python train.py --n_kv_head=12 --parallel_block=false --doc_mask=true
Each number is 500 + 40 x the weight over its row's rms, rounded and kept within 0 to 999. Layers, rows and columns count from 0. Numbers have three digits each. The size before them is the row's rms in percent of the matrix's.

# layer 16 MLP up, 1536x384, rms 0.199, rows 945-1051, columns 320-383
098:409513438442533538453435528471490467496523462481513523494528576501506519511526479564486568494497490523544501449500466516481471532503567441480538492424516503456478501471538437520454581477405493
095:465457540569515469447445523510494551494494518480548423502489590535438467476514533514506556467478520502501452519488488517504511498449540456502556447492448535538504518537560518543522514561502541
095:418521426531577520580500503546489482425530510510504461557513454489521510457504454541504535468526603523506565472478454495495413544462512563525521422511476499467505435507489527516590534478515551
094:494515512474526516516466535530473518591533436531500500501601497476469414453480434467462518476516466463506549536505479527491477505516475461420513431535422506475508555493445492577473483465456537
092:456499477490469553481559524506555477433526438495575478543477506522577422519485419422572514527479471441459477489517530554428505473538531487522557530592514441478515476390523503453486525415437528
097:478520454543517483463491504502448487439574494426465503505515520461465522539527548578568512506516501453510497469564521438520500501444626468440488497541553544543490535554514492554559499460544486
097:487442506532507567477506502470596520519504505499511535473518570487535491490495439425529468523548546469506503484460524452496455512537526477487458525481484415489526447458509482481550482546494527
102:532490507459494483456455489523512511472517482469527539434482481424521592489542546473475431523465519520495459551560559475484457447596472481501542424506492506465481530533446416491522564410498490
094:429516504613496456526524588566469522489562509538506490479501465518529465494460547479520528450521476501443496455413532487460423519530512557509464486485503474493516471470477547553486472493531485
096:491503501538552504472446444458481496507452470510482527444514462448464518525515499506509486491527536419596510554569468540462478528476536475517501495453520495558481499442528485517513532501559500
100:478579551500484491494460531515482462493503590538500540524458477516499493541488445454540524517571455557478427490446463528484509485425508544572477552468528488507588576496514568514488498500505554
100:516505493519404433580540499461421490509560491456514518531565553489463506515541509500469490476485518489510449509410455520494497486569525523550494441496569479524585550482596495461522491467493494
102:505493537498446519549521504533521481455591511496557525481542476436530538488408570470524542517505443513550520496477530443527457527498480471487487447439478524493533542484488504490501507501499461
106:418466444501492505533440582489517498544517477509539519528462502481517495520486469507469470455516492527455527432387505427435528468518477479530493477478561439460593454446501522480478444587526520
096:511483526522530521507530524433559551499490530484524501490446536521500428430457474531491506464451508487508547602457458456468475515455538527494525535509444545463488364474487435508568488456491556
107:461547485537443471556527508531525535547528466497506448545420470449489472494530521513537525527431552484490573478439503426524509457488511454484482490531485449454484492442534478467494509592492564
095:545511508550506487510519562536430474478522531496516552475445479556537478547479487533436424508545529571541427505409459484540515480479599476419522534541439520532498539479486443535461611440467474
098:538585456466538545475515526476582507462510489482496465560519392418506472399512499519503458425562543504511538455488482497502486449512512533541451508480416427469468524525516419538380515535494516
100:466558512548520473501484495476533505459477472472518522528564462522499498539411493508536542620527444449508493474550444555450538467489404456508532568529509540507465540564464441483472507505532460
093:506510479506466511476558472551456497465514482478420476548545435504447552527574497431443520498480475491534472498505425487469450453488474451506550526451515505494507481502469473401544498479485539
105:416512545408509429463508502450530531509599541502559533530442546551566529494547428522473522527526510525497472489492452517535501494465468451411518458463447535487393500413548505559414532517559423
096:454473533546446506527510457465499507460558475502453519531518577551529480505542494544466422470492537430501570438515484461485486523521447510558535470579522518562492449515428543491456504464442551
101:518540488557490550513553558547495362446526453464421493481456426520524473524545467531491516529530460495565548522624537608536435521415549475530490532520441509530497465512554483503512529553514566
102:508491507530467509511439504612524551502481502547463574474565433433458460500560429525492473569498520463466497564535500570535399463543586533459488487436512429510508518558490506551521500532516452
099:617440488530543474494506439568465516434469479497515558513454519423477511480506474473543536476519468460456512523466529521568509449484520491579574545480515486507515508471454449514544519502567505
102:502508440535478493429484498503529579434552535474593566493502554469485468480501509515513505479473538502528508590466516439504502543535509504454492509533489518506522524481484488458536495534478468
097:516541473540423521503477597499490454482524500454469460548533447503516543518441523510476565407547470547466470509478481517499476542486507611498448516491448559452484521500516548525489480511522517
105:477491501538439507500430536529487513479511507469431519566467451505531428471526493514438453489509501477497451469503429510523442452500579479506420476462541479455588504544569552533487581496489498
104:505590507545407504561461503525488478489552473543547434543498484479494542527468540450499491578476512480433582466456531585484467447538440459562489528534434505448523556522491513498485485486497493
097:475469501551441499463478489510560512497531549469540521528520512512527558556554502464503490557533489451535481456516455476592518489466472521531523515517512510463525486510502503500467466499462492
089:483465445484495386451481548572532525519543480532515535451490423455475470539504394495476545439505467544560519508487561479569495509571478517516567617496488588516474468468478523468408500449571511
103:457559410575493483486525477470487492560429477489440502580496507533466603441446580479541477534384485553470483490511464447409512506443519477472529489587558508377446489494474479535518508505555448
098:575386528527474484512492503482547490511568562538432433398543487498434535469489549504463545482601523467477522520581423487540535500501507523596569519474490501517477506496461491556489564532491504
104:457511456529496493515400495496535577551494458492571507554452531483550484496394472543462505509538474440506526457515460497471486513555572481524456507498538629464502547504526474447502453472458473
097:480539451521488496496474502513479462560472499497539534452502506538538573508503547489525432421439471506587482501576505527530481464494449475482505506470556526532503472489501504457548481447497483
100:435451553482531511539484457554403505560560465509430479552491454459505458473483521465433527526574479503459504438518562519505500529497487545468494447555445515439449515460470478500519481505530562
094:499532591455502509443488475432559459493468488520547479513486522443500571522498530499529484512461500467497472506529580528439525452521439472467513532469469556487468447499574451446425501560454418
101:527429469518502547461425540480545524538567547417520533472545481496460507515503468510528505489547594478465442580576467430485540489562497469460491516401494502534442501559539494477495511438506539
099:515518536502478567560471601464507554447497447559504556457560470411515522499446513532542554521567488462495529489534468465565389481503434501499483552498526479433462494412504492516467475471491492
090:491484428539512552402538599518499446506403461450516454495533457600512466555554479505462461559474506471471523535505478516419524522461483444499512520471498499573473411410474611493490537435469484
101:548478482493474489528538486528556544463480515480500534492462531525464510531511535509499571488473548512555484461556491460476517488492486524505468421424508502444552508557504459498495503469485452
105:558558538557484534504562464472456493499500524444493548454481460553489454489485507501487538483506513581510495457500480487425454512481508512514470470495495524479458480574461490529463521508507438
099:546502580576514524428543482527554566520473514518537472542477465455434450528468520604485500518572517499464496525541529491496438453534505502449543479550521491519520509522482575463551556460480525
094:501515510510548507498511551519551565524523500483490535500456424490479497456552545479536461486448557454554456498476434468464464489440476457454468509573497431374478537475453532547512504571568528
105:473497541547516520505470443472509460555539508547611486446565513496524475487469437484509463493552516458491484498426500600568530467479450488538483482488511557522475477446438464489570457509525477
108:460546494562510483526487508475475570499560496439487520571494558457534504501544427439456557464525532500597424574499503500445474558445538552511511496531477496578554558532526469536513543513479494
110:471501565420492559439515494523545498488529512475488569518498519478528554555474489549557491498511520493508542485518476497481589452577564499510516457553445514525545475454432506550472593521513535
097:511470494500456557432514575520538534519534485487473552516454486482474545536550480469483523473485457462494454512467450525518467468477504509542585418456507382510470538574472507546508474533485502
100:498514458526409560486450492565488441462514488511512505519466524520508486518497511539538446544454591488503547510547528475515483431488541515513545536470510476491488515500477532486508487488511501
100:517550426489473486407448552531491511483579573525453542506506453424479497475499558540435516496489466565488516537571522459437518422495535517480508536472469531476491507463520436515505554543536500
094:505446479469532504482455497484473412516493488447514530550477488482414442527463515483531529466530510524497470539488438493564433506512454497435535468513507513450524500452528538508508440525464597
117:553576494464512545511453500444438501507430560508447494546443486482521516486507541509498493481418513483450471510528474511480495484464536528582493471519561504474439528547543540502508529528455456
099:529511505475578519503558471499440500504467590422527487553538529468499452465541467569469537466514486498544530443485585523502494595498533504478535433481420533513488451517537552476503459522515465
104:475523416467490462515501419440432466514456600481454512492508457498480483554466483510494514514449466524498529528459466481476553444510492535493456459498433493502576598467514481536513509440498531
103:498575456482463459570508502518483540516466522560535584572503482509503542477547514464536487491459528513440497571471430483481514560469533512439468525485517482553510463561459529460481460472510536
089:577496386489530441494436560487447533530485549459537503509494599523463581561496492468464452455520538492387525563526513479559547527560487559543510431513498448570483462535440511542396448443451504
100:498498551516527554548436526467543530512585474444520510490523583503495393456550517505495562583541444568434534475574555476462497488495495419399448542482485515495515492422496415486495508521455462
100:531540466509512507500467495518578423500547454478554533552524505558521524552485523516446533508472567536546508530546525427546446478505514630496545538482485541503455427515437433440577490529459456
095:449521519477506464529410493515552521426545477445528542485463544441509520564478510564482533480459499515503465485502442514526567501482504537506546495478516501484482589517484511529555543497471481
095:498528491508567545473478467466497525442491555462579508407487541482494504490481475492482480537517566462492497510526573498434493487523521462570559465480486489532484502502487538539525540521530465
100:519576468459540478487545482530520529506408502478487477508453521473437472503556516565484437465588527552475501462538469537433506508520454444507503547491430465465475556583530527589498528517488444
103:557385481501566460502452504511474462456574541486460471413434494439528502535444478500455432491538470547477483546522512469545551466556500466435462499558467551448482500555511543541475465457456512
109:492453512539491517517421459471442480519535505449511511509519549526513497477493528537439558492521512541460576500496589475483463467603559514367527508476526540515548525502426426484509531460466510
103:572511508542562500504481488480525497501532520467555473562504458498404574469427533549499601493470520502487524604533494488550539508513491495546484538527494555490580540480500424485584433477514502
102:480504536540468528434505514430474497480482528577477441434565494417563484487533541493485488537467479555518492444537472495452447471511449467517513509481549533510481541515528508551479405511401503
104:450528504511486518510501464481522498476497498531456461506468483462563514528533523527476513486488538483451466564481444529473498460512603482551486503470477465524506565459522496495434503565512521
096:463438516460499488526484467479512493551449420519513467526540488542571507455428492512534483509500616481483525463448438490490532526494566508421448519512531406534518548485606447491483497434518467
106:504468433520573537488487558552575503539523467498511459566444450456522467499458541516444534537496495546423470455489500485484519468522527546580577579408492483484485529471488562466527504509467544
097:488513482510523545477593412572526497554512497488576547559516455491532494488453497555526518545460502490495489525545530474557455427524528490530575437460535504529478514509449546463444534501532476
094:518557541520486436488459531484406493456512494495515481508463405452493506544445492556512514499426483546494461534485496584480477505523486595422523580548464518529504471432464567481550435429497533
094:512524507527437513510470518445511525520574559501391545510512473431563513455543498459448504474512536548491449453510492557535470593496545506508494553513501528507542495584465420487477502621496493
105:520546539502517427587483460556554546517473484492550512574483471501512500472511490495534519525502430518468455492491488501450552478490506502584507423509430553407407541511497585491509520592513520
088:394426476483429524479528535460428510494526509460470462540452530550557460536442492529518533512508527473526537505468579525553472423514468521512480521487409509570571473485418467514507574450475513
092:558496573554496524422466477552504487476526483486489526428498545465557514547512415469519431461483534576474521476552531424573511545547556468500472492479586488483488512483558507443450494572431578
095:541507591514436447516484471495475531474537547576594505452497410568438461524491521464442467556522451451471537458599526470522455448489414509395533436504588454521517527495537485520506542521508554
100:501513532545502505532559495549488469470490496487602498493486500585539494504499515488465455563478469469554451500496506492460435564505519541538537453432476518492544528483464475447525543555532543
099:543488526538461521532519486512527527516468562556514560446523421455518520448534498476491420530553513506467504605441421434585477464558492527515491445507438527508508496513492505480494493541448414
099:558486543494595515482534524467526582475572449471571538487474535448488443491460558499541383531459557499465420530514510503457473489588526495483518472442411441491511479551569494511478438502513500
098:538438483490450550463469558510435574441479511476484435495502522462504556505434488516463443494429457558517536516523492502513413494503464500462489476494467465566458559390496562433508527495458491
094:470535468539528471510551510579542490438539460509509546530551490527498501493492527508511486515416571495446493541497553434478534504469542475463484481550450505372525499354505480551462530556460484
101:493526485483487441429481502483552496501493502538520585516533495431492448411476471472514498526431528492500418481474477495556499549502454489432492554497432470538527419504492565447492548590469469
097:494528494474554485490533462513413471542545589460461511520500558545528489535470535489460537478483475524467507560474438484555603490500499422474485434562541507476458518487546523455469454501492519
105:517488510466511467497547451459594455453582457539527482538547521509529417468513554525489501505487469537566542434539581524465447425492548490504493502471540560499516508437578512515582532542536487
095:475525425474541523471471450480518530487502510507473536404526469502496572437518463516493436498486489541546457555483548445405460497526419496515506544463471501510511574549397509516479478418509461
096:418438460524502516479525533466467513521491527457462585527436553485489527518426433551476520506449477546497532456473529554423517472492560521502568498500524503427494525625516482498501521485547476
101:450495479476538517528438474456500499518463519547552416500491468462454522531399502533527472534561488536417482478499552542622469557444472480473496457546503477516515541443482465495512473474564521
099:482526487555494459485448487505459498492503477520566523476560527508500504476508503507491468438542510548542484537477493475505559453474541514506525502432482566537486549490586509574544529390537442
095:476462526544494505486543551557484521479546482561518412527470523504478521471443546574551486536424471541547539466600442538535482520506490520499529539425495544479541490492524513498453577530517458
102:499571452507440489532520465469517451528539552528492441437543503540488482496477583466491484510521551563525466460513456487452491460532544474474509514511427509433433534541497444510481520517474523
100:498589590493469588485438539498463566499592429512531536476515502443477580506431467472434483525519441532518498504490420485505553519539503454450486518515429504472487524452525480546563511501486535
099:463486463611464575429467468434550525552506476477458524464483439452514495500463537507542516473456513461407511500528461519548504498472523478472572436530492475535520559511451510491507524536542535
101:469434526516459533556493494538437516462484523448558542551487479554514518487434533469495474463490468498529487429464447534517392484519535536535480556480461514528562551507526475542456531496517483
098:479450499560472466518393501537471488470471545457486504577521517519483511570538490500462484489442490435518500376504489506396420544535493435480544548471478520584543478555452482520474490503475473
104:473591513429535433499465474500426516537459514493478493450549492474481572503458575509406525474502488423507555453556431460498494521477507498543483449439572432550585544541442528442501515467438513
094:504450575490553489604502467457498421479543479575554545493503561497491528589566453495587527411482492499489427479458493543543456469418472584482457501454505426493517515538514446514469564503498478
099:517514469548495475548485474513460518470548522487472481460469547489517497554477475568428534483530479549503490510506532481501540430479541478430477471557533445521495474531534472482472430505532480
097:469578526488533487431489516479487477502487473511447448524494521441497469466542403459552539543484509441424511518539459468491514497560503453512509448518539479481485493583469476545492557463452593
106:451542515390479589457420475551479445505569513526483455488526501487466434516502535584492524488526520487536527497505510542516461523525567464580521432489503500538483503450498521484544499490510469
104:504543510456492519432485512564441449458441488494455532474470494549451439472431475552460480502420520517488492542562514493501519487536490569493591509515488511540490422488510506512506558414567557
091:544496371555475468505571424443597553507501486492501460510524534460501525469503483463485517430471577484465528575496545500482434531483530518529520502486448503456453489572520539463455429503560496
099:471440510527552518398567453454541573484518435437487478536492527455481454498471527525533489486497570479420468448478555517458544505430509521446481454460479490515411498503490470517426507476538491
095:472373503491472531375490518537548455509534481552518469550447507428521516475534513500462443575527505540518517484471447518452502493509512510455545555451516538538521477507571475434532518498467502
101:503526497530542485487518395510501535541565449529510534491514575512481521539512576496428464474529533514482440484530503463504478452529502421501534505540548497512492530513522553580489494511496498
099:540500544466452525473479504397496512481536501547507496570553491528569509523470505489496486472522515538494444524536436470544470534545498445424530482550484544446529561437474391468437502566539482
105:506474557449454476524530520566411575578571483505463494515480531491503424515478556511442386428493512557560442488529498506434517487509444481395476466549548508506528494531563487544527482500450478
102:459594532469487437505460445481569500569493534466484533490490480499499474448414548464457557464439558490549445455560481472480518531528570467513505543510485530515514498515462479527491471456475545
100:466464552447460452460404507480460553421443514525471500490568512532547410519417527494496460444461499412533468517525456534470423488550510541567507482486525499515503555462538539539474526441487531
# layer 16 MLP down (transposed), 1536x384, rms 0.212, rows 945-1051, columns 320-383
078:487525504463527479454466491490493438522539518470491447395433499526480472544506479517554527494485389526515498481522519548536555448457448449490590542538426487545594494545594482465463517496491467
102:530542495416456494510513479552462536447521461561504441493518551524495535533590477506514486525497467481469572502442557404518500449416473472544480458532488525570471507470462520449496485466401495
102:498436446483486494444438476490563527484553455476510520464530440533486463535427564522492427553531504532504509459558569579443496547465538584477481484510522512517526514445527500482542468495498492
098:448539447456463479497542488475505495508484478496524467417439525526438482577484416498463544427398537506539446461521534466526452441545421530551498503521454479463513531516503519511414478478504535
095:487473504566501514482471517491503510540511488457489514466451449471499431546506541408471508545499595514520493445589525514507436466544534488457462454525565558492511566413526444528454465490507471
106:437461458499461479555505540489509540542534540470508501463425451477539466513499527559489525489512484507526461488532449469507541474466493508489526549421551502484519539489561521460477525557460494
098:444427511510645568563538509523546550490462442471548517408552512518504490507540513464538472503524505424495536500574504512466505494559522538459436571553564539424569557503464561487514474517525492
101:483478424553460443487501496519518482518524485481509524502484483487444506522514488525524461493494522544510534494541413523509604514439481513509543431504472482493453559494498490548538462459538459
097:481459474531513527524470496421501482521484579547545482437451421529537516535509451491589441541397473567456486491502451423498552499500446501483530526415485460461498489501549505500498497545456440
104:418519512547532464452491508490501521436546540470555492505440441538373509499527454481514490509501556552526590467461529457470414506551452501498522564489540522408470608550500431563550498494445540
106:502508476439496493566500505543458536476541537463511438508492544479517526500560530445483516521614502534495511477487508491474464477473390587574513495468514492520510571490498485489525478488533463
104:509492495518483464493490539551409410485485565530529550488499486524561496524503464516454538463512549486533519469477549473466510515450506462573460506418512459476475525436482464466460575451546504
102:522516438514547432479492501540452524410454492554476478510482488501494495512539454551519511507569548504545520477510470490500461555501470567515502525474508430477502475465531499441525547589535459
108:486492460486459513553489398463500507525497470474539527444550481484505453474467505528519464480502523490567505551484440491442493499527387466534500530475441475542526546503396505535540434491509545
101:443511564568543483468422541494474539457487526482567508512502572528492522494506563498530510520525460548479450422501564513513534493502484555445489485600518465513506508511467457482561463524524492
110:472439535500568415562464461474525530544532446474427446538477515473487560543496533471476412544438452613466456509481505448493457561443525509490495490501496530532437507529577532499525470486538545
097:515548462515536519597532540432550513504524492507524530465552458465428453531481445495508512473446536590566488473579539517539475544515527473471528531511526488455468544417534584550457531503448482
092:429453489511555529503550519548414525500456525472482485522521549466484531499528486531485480494489490529476460535448524448499602538461503544512511454436527502526502558526488517577541497487431485
104:577554517459509540532545496432483567498574497544586496416498492522494510454471424490561501538497425453562510517511506491451507475459500493573515474527545554534465517527518497365530481491516629
093:481445447472494488445564472490508487497550464436519423526518455503456521507467372524459447451459451592429449586495464503479494483458467551494560482428547556455536464518529492510589511552559463
107:533508476476495535566465493444448368547480440415553481511518525488473554539465456529461555551548528496483514419439595518536474467456501505542503459538589503529511537487505469443500487498460474
092:530496494484534491535468498515503518519530473445538452488528476488436492485499552380533444471522548425503486496511478497555511508424503467494500491568551564461448530486512503551559429542488475
099:481501489548523436417537514520538483431433517470395468530512461536470505406443487505484517514490446514569475515497498521543557520514526501491519492495477512506489455459495469503529491527496517
103:494460421547450433549468537485553448531492504453521547532521519547436446438487498562561482458448516466472510572513518535450492549417418534520500497474503484531448491538463520527518477487563473
102:491530492509540390518424533478468537488492467567511548520446518508580478492524498540386521429497514462564483564452525497490492513500488579522522465578511506545471509518527457460535487483488463
098:530469539481403529471536498504434512508416553493528486473500528535500463515530516501496519481510496516532481498517557478522470501564545540437494471529494490492540506481482478519532501556528452
101:548469516511570517514535544471506528519469488492518428487576548542471539509510422531477475506427524494491545467505569439478505497554493500563441484467529413525501513451537407508490500522414509
102:624540476578515539491494561469551497519496431528463509501551518495431483559442558510548535572440480521527549526467478502468513480486492468536507460486482571492471536508521530468460505525532472
100:491457606501492481537548426443410491422510482444470505483541517457507532539510489496505518519496442484506565545466551502522443525499490465558477436506526474508491489456467494483515475502497452
102:483527518526531518536506497537516448487502516519525469493465517484551484496492485528519529480472570508513430515491461540463499483494535489500568507490546540490483518463568393453519454470511568
083:483492428533569526507444511515471478551523514470529503501514517501531536522492509531489494454471510479495467527512447508533497472547525498516508461508522466450582446460465480536561525498490490
114:501452516486503508492552463498571524557490563503479528502499518444543508489405465516529525499516506541494525471415466463489466409464557495397559449472532562521493496550483476507536517468509553
098:544474547469483490478542504400503513477498520491390519530502467442514529536476588567531480442547552547439522515481476445515415453496447533507432524483504497534545450544465574547502568534417494
102:541479477495449530422411452454527435569513540567469518506474546521471497470520479608476570472475511476505558478558484522490519540545490445462426490463500514503540487525563482423473487580547511
096:467610526485481536558629501487499500467542597395466545466566552529504451503493553566570489502503464498545545467532500518545486488472428467519465544489518481464470542496542530530514491507533449
097:453481528493524502445546599551564461532413531447486456486424547442450455437494474553476553504459554499450475420590505480484509448496518498534390467508531483537465520429482542487560528409532489
087:499446447505478521508512492541531458413540470492528445473507489479531507454437451504571537468469527498476493529501556562448524494460437510433480501557419515511553424423510544501505481496454510
098:518477537501488567525513494434461434479546486461485469546540453532501468502546500508543525410470484505526488510474513514459506485457498478542516495512452524456475445490476524577463535453466475
101:528477521438462440451471487468497531492467483551459440506413492480485547569549518468421502449450496422439503516518521498514524494594537560543478529525464489457494535479570446532453511556538585
091:548515480484531507461509552521447469530489477507502479487493439521554492427505579533493516521504396469471486483566512551552454429491452441512469561454506523499515447525531470476493600425525510
100:512483551500564539473450575512540498491550511402570515570538491524531406462476537519454484463487428537484473503471489538473560491495497445450469523474491567453532542548517528483400486477497577
103:534485522561546500525463456472456490495488522574485510481518523520552512433491486531484527529579413511450521469385533515460412515490470580498485486493479499496555521430429439509426446460524479
103:575498486497513496466577464491461496455443550450465519542478475499448443471516503512541520455529527458518478461515548480495564545565469464503466541502404567474527503501507514486577539424493576
096:499511471501457439429524496475546466473568511569436495474497452472458492512465499431558415579514470449498516409529522515541544514483547524555518489473557510527465554497511487534448520543464527
104:424477464490467423528567463458442481536500482486485483494506556557461482518531451482475491554456483516496551479497461583541472527482506468488542472461423454477480504546568566546547482454491392
101:474479471445489484536497505515534527475503452492504478474449524501492481519534540462521458477517469532444509493527508570513502528509518474536463499480492454512448486498535518548461590442497526
107:544492581530573531557527546526504467490457511435564464452476467551576500464528496516525501483528519548498510628538436430493498558525516561463507516471415509531430530523478537504533481438507575
101:534427438417472554512534477494506501436495478506483535495458591492450531494500514537434542476429487497513507468533487570510479551521560506463506442418523506541472546548519517496474504504487522
098:526440533498466537454554454550540494482483598503563561581477520566526491506440556557461501507541461563490544517503503502452483527541425525509459533482527578424516498457569486503506410540464562
093:499482565466560408492524496532515406530495541510519504509460517456440498443558511561534491511480518510533517537484512456431484539504509537462530502488536482514515444623545504457534507530478535
092:546529493498501530494463577452464469468511515482414494459489573531452492474570428548451536470426492521536438555474507535510520529510541520532416501498465494528550500567524467520598541455525557
099:429565495538554548456545465504498492424500532517398481520444457483487540492536488458508529443451483544481559496549518559517463546436461449529487510540464510477506432510419517548519464489482463
096:495438493528530508478569468490496497528473520549548595497571526462422533502510537493495429492476523498494534502446481460564511474544454537432457557474500461437531482472516537504487470469525560
100:490422470509524557461483507438472487549476505563486497566492546469460555435438458453507466525495546486510454484455522471529559477555483508459546450515528465520534435500462457552513474470425494
101:472517466564463511534472513472453466489480506487545458512480504488450521486532442492491508424539491528464519496535514487498493458450529500463539516504491479514465537487510535470465545447412426
095:536509509473479476590420460519495480543497523532461521527471453491519539469540499480460482514475465550472536530430444512514560485465537450538484473597574477507472483491539462476500511459516477
108:432491559480549546473438465503540496532485527504469452507632531462441530531523472444550538489468538465508470450543453527482491569512542491526493515550480465408506520523533509569576579446449458
101:455493521504517550482397542520452508461544470516530481466509450437450437432527491475483482542470443495474559562436476482439540553548543495514441482508514523481503488479513490582556499516554508
100:493498517457512484473414500488582479555472476541510533493465565504510439494464492478479538480509507499481493437449505503462498473481515505487497572475510545445448411431525519525526517561500506
104:414511451511565427491514493446491520517495505519496446555540544504458515526568576487521452471477539526504528445467482395569494474553509415496535514483601479559550493511519458445498529487480550
108:522526485442578486531516497402455531512458479529471498500483469417541452508496515543450481508515509543516491481507465497463505534468497537511523538563479546455504526531487495431521452589469497
115:455483536482534520519418522500519495489515553503567492518440478562538450482421544562440514460455541477501513611526456469554511472522510554461466462470474500516455463621530450517466540475524535
110:513518528532504489510521550548503449430595525441518525552475584430489517568402515511458490489508550443398520562536546457485466501501492431463465513543426479515477512453478529446560522506504460
107:484501514484470510503522507485501495476541515467475462496513442570526574471572577547477543534442475467538483462589532432490476571512547507527552481541504486528542572569522541455568483539592489
098:587564535490518461571501488588471491514545434501517441515570533480532518454515514543477463523531540471475543514513473445485497459492451509473484504511490503552550497478373428510527456574492506
103:512466548533413497468479509542513488487524481497467581545500493535488473464460417427476497481524476544459535498504513480547473456490524493484503476441463481485493450532489519547493542561479567
103:457448443460427462551476526471540508525479466481559499480470503510478529484495560486441483422498481485500541474531477492539478564444461500438603469432481498514465561487511567495533492517509473
102:493521503485495460496415529504460460588600458524493588504513493421407394566449487498529442503502444522510513472491390530514466486475452429517482463525471507485516450546479526576439520536518504
100:411562496550519523472473540485516518483447473535507570538503493543499439434507471447474568532518506554476534457417592452560538502401526497523502445509457487443444575576540452524410529508511554
095:516537512457480486492519487442520473495421477497555508491588528561442496539483522550572539504534451536495548531491511471504511511512381536440480599483483517456485483519498508477583526515479519
104:526504542471538472454509549503455535500498460496539501496510510512502542583521530483494599464498450478540559491469561564557560465542491523496467509540556434512482523469524546550452543518497517
104:501538512512490477492549505505489439496546454448500531528545522622527494517434446448550498503428463506497450508505416473534489516488465465499478450443476508517562543488505494480503507477514560
093:458490532450467490469498528545522481527529509479468465609421479505499514503511559495468469517480529416478498500488569489527493494445533550534496567532444563568533456443435474571591479549492508
094:461537479554519478559542486452467566572448523516474525483455511539535467448466479479478513522573436463457532592465468462618482489517483509557483436478547490485525498545511438545525516485502459
092:518559528523464438502501555373480503556523500471515425459483524572472473531538507450481518442534489459606513436577451521523449494533529496489460540535451547506475456476580428533484494508487528
095:527527443573490433528548453577493391384514595488474480496500493464593519524548495475460501470471441486520488490504493481507487440502448525463554483545533509485551472553478488506522531534476469
090:471546507455403515520516495499506508466504472458475573528454516501515444499466472469518524547448473599430524469522494487474517414562455407549493507418455556514449513541479502473462471530553457
103:505472520551444536587514513564541477457508460500516488451431510518511466549547452511471463497494479501453550574534446488464573469394552546482480519477438488481460525513552451527474541526471460
101:514513514535471546510442494461471509527479509516471482519493440490472490434473509443490502515454533476551496462520457540432523427486500474502465462553496524474448538514536508454556530470587482
095:567550494502475534516538445507576530496515576485491509504523516557477520528499566518508484528507485520490452475494452438467451502477495517512507523442501470487518557449475526519512453533490492
105:498449485491500510551499433516543500475512509513488477444512462528560562520439619523515450502446464528547470551519497557472493467483525537461515469482524485572491509506432533535505491557579456
101:458506511486499523455549572470561504554550472538457471522486539524420513505539540482457501446475504537503514443485568484589445526498506488506529500505422495471485485466446541482476460554471588
096:548414438508408498452525495472473447506549461521452475512534513508488450544388490543465560488563484495515541535494600513460511562516584542512528517475546513503538549492569483488508539484432524
094:542474479531488549539543528535529466531545441543472475555475439524443485508562459507468458448470446519568433467526566454457483514551481488468495536520506568533520419482459527574531484518455542
104:524407514482458530564494496472483491510529531548430490442525488560462503592450586557512498461443541573472571495423495433506533396534459573547568432521537509493569444486507502481578477503521502
099:550486541514515541451514496518529408484498485475514507490487505461513546432488468445518429569469515528463433471513598464532512521465532548475480468525630459510481412450516530559480443439486463
099:554504540527532478526531525533549463522529472432501430480535488495512533536543419449403525460466485469539460510546513520485446493425453464451485489480429436424565546475485482449469469492433531
097:502494502605531465476474478496517525510470557462513538462492481498522500509504561490480529497441501494522533516497501462459482537450537473534502494423580486572510471511466611446484484457499447
098:417482509489485502433511539434472561473431536499520494419470452516556510514526527521479482476534460517540455481489471485551496490520499476514536508488380426439521460568447544537474539510437479
113:446544566420490549583527450477499580481501495503465505487491514444526556488552522409509558528449462550538468552494504452530569523555554544531509554493539488546518507444434531460523498510520428
097:533485426460577510545483502486509473470474492488489504485496480538487484455544482535500548483549505497500506554531483485488464494531486513439379547438515527528517447512419494457441504532513578
107:518470547608526506590519488522494535475541445473502530458473556519438441529482575486564501523474545578487508387504563539542535608531479487513452557481481537485464506486520473518532468510507517
095:505536496520554483463542568479446492489428487501456518476537598493510499488506503489513494426527536522412568604471478462534564579494480474499497486440561447523533476558517489426472413504456416
109:517520496520483542493427502523475455513534495451517496501530581487513555489484435473564500524524464481468462487478471529559482451505507465466482577528545524541556544494518536515455542516492547
093:553563533483518546495533526505482495537456507540467508536529486460472440466481479531540448482431522515489489477499538559472546542505532509460507533471465480587545481476503567438489501432495516
100:518467494500568488532546502503521481567495494484524536485509497508580441517495482510551583496551546499472537534514481487408416438516482476503504510511464531546515418501479513486464563487506515
102:513575459509556549521546431533464503554501517472437501519523465478563529541485508488524501465496461527472451437493510441488504387548436517494475576459497428502569451559447508551507480548418512
099:504429451551436562593427495544435530511481516418481528464599496572578435555587482545543518503467467476445548524494494494531583490507495488568476473534535543484519487468486504513511499492504483
104:466572516483564462495436490465510496469520496493526337496469509474505589476484489550492460582467459476504470540507566429508598407503526498521458520462459457546531517436509472569509505418532560
092:449506514507496586445524478462510508569520560531522585410549521485517517467493540512481495515492534506595517509539574452551434442533451437492489461533476534502535410544529506465435474490574469
105:436496514538512538556464544564488478461550454408469511468530480498439543507485499447575535514476522448482544430488524524481484546548474467532412531510592495464545412510518568442499531496476489
077:540391506508508532517523546480532523476527545425448533484491439529580456549474466528435466539441481491465548524569506581518533477470450526555603468449506502558524509523478486482418569457518544
101:450475440514485631467578495498544444461473548522383484497557518537517506426526519544453522450453518569482495506576496559550475540463483465574483484474516512533462394491459478506543471486590477
102:491437543505492437516550535518476481501539528453483517554488499461513449467466502492510500455451567484474463521424424440470520457530450495535496527482479525550547507541525511490507482476513490
101:523512449531498485473508548443519527462527528533506485485501455563503445497483471494536480496490455562616494488463481483507587567452470518493467578473448448548525504555490529469517439526511467
100:516472509522424501471512480514558478576498485447477484517461487567471448476488530424488448607470516498493437529484557502497514470508484561520469450581454537518553481510499520482489497495467484
103:560497501480472471502461477533533502436557440510581539515454478444495423562526425539512493474507457521560458493499478466498519437498531534572489513475519508449451481585510510528501552506554508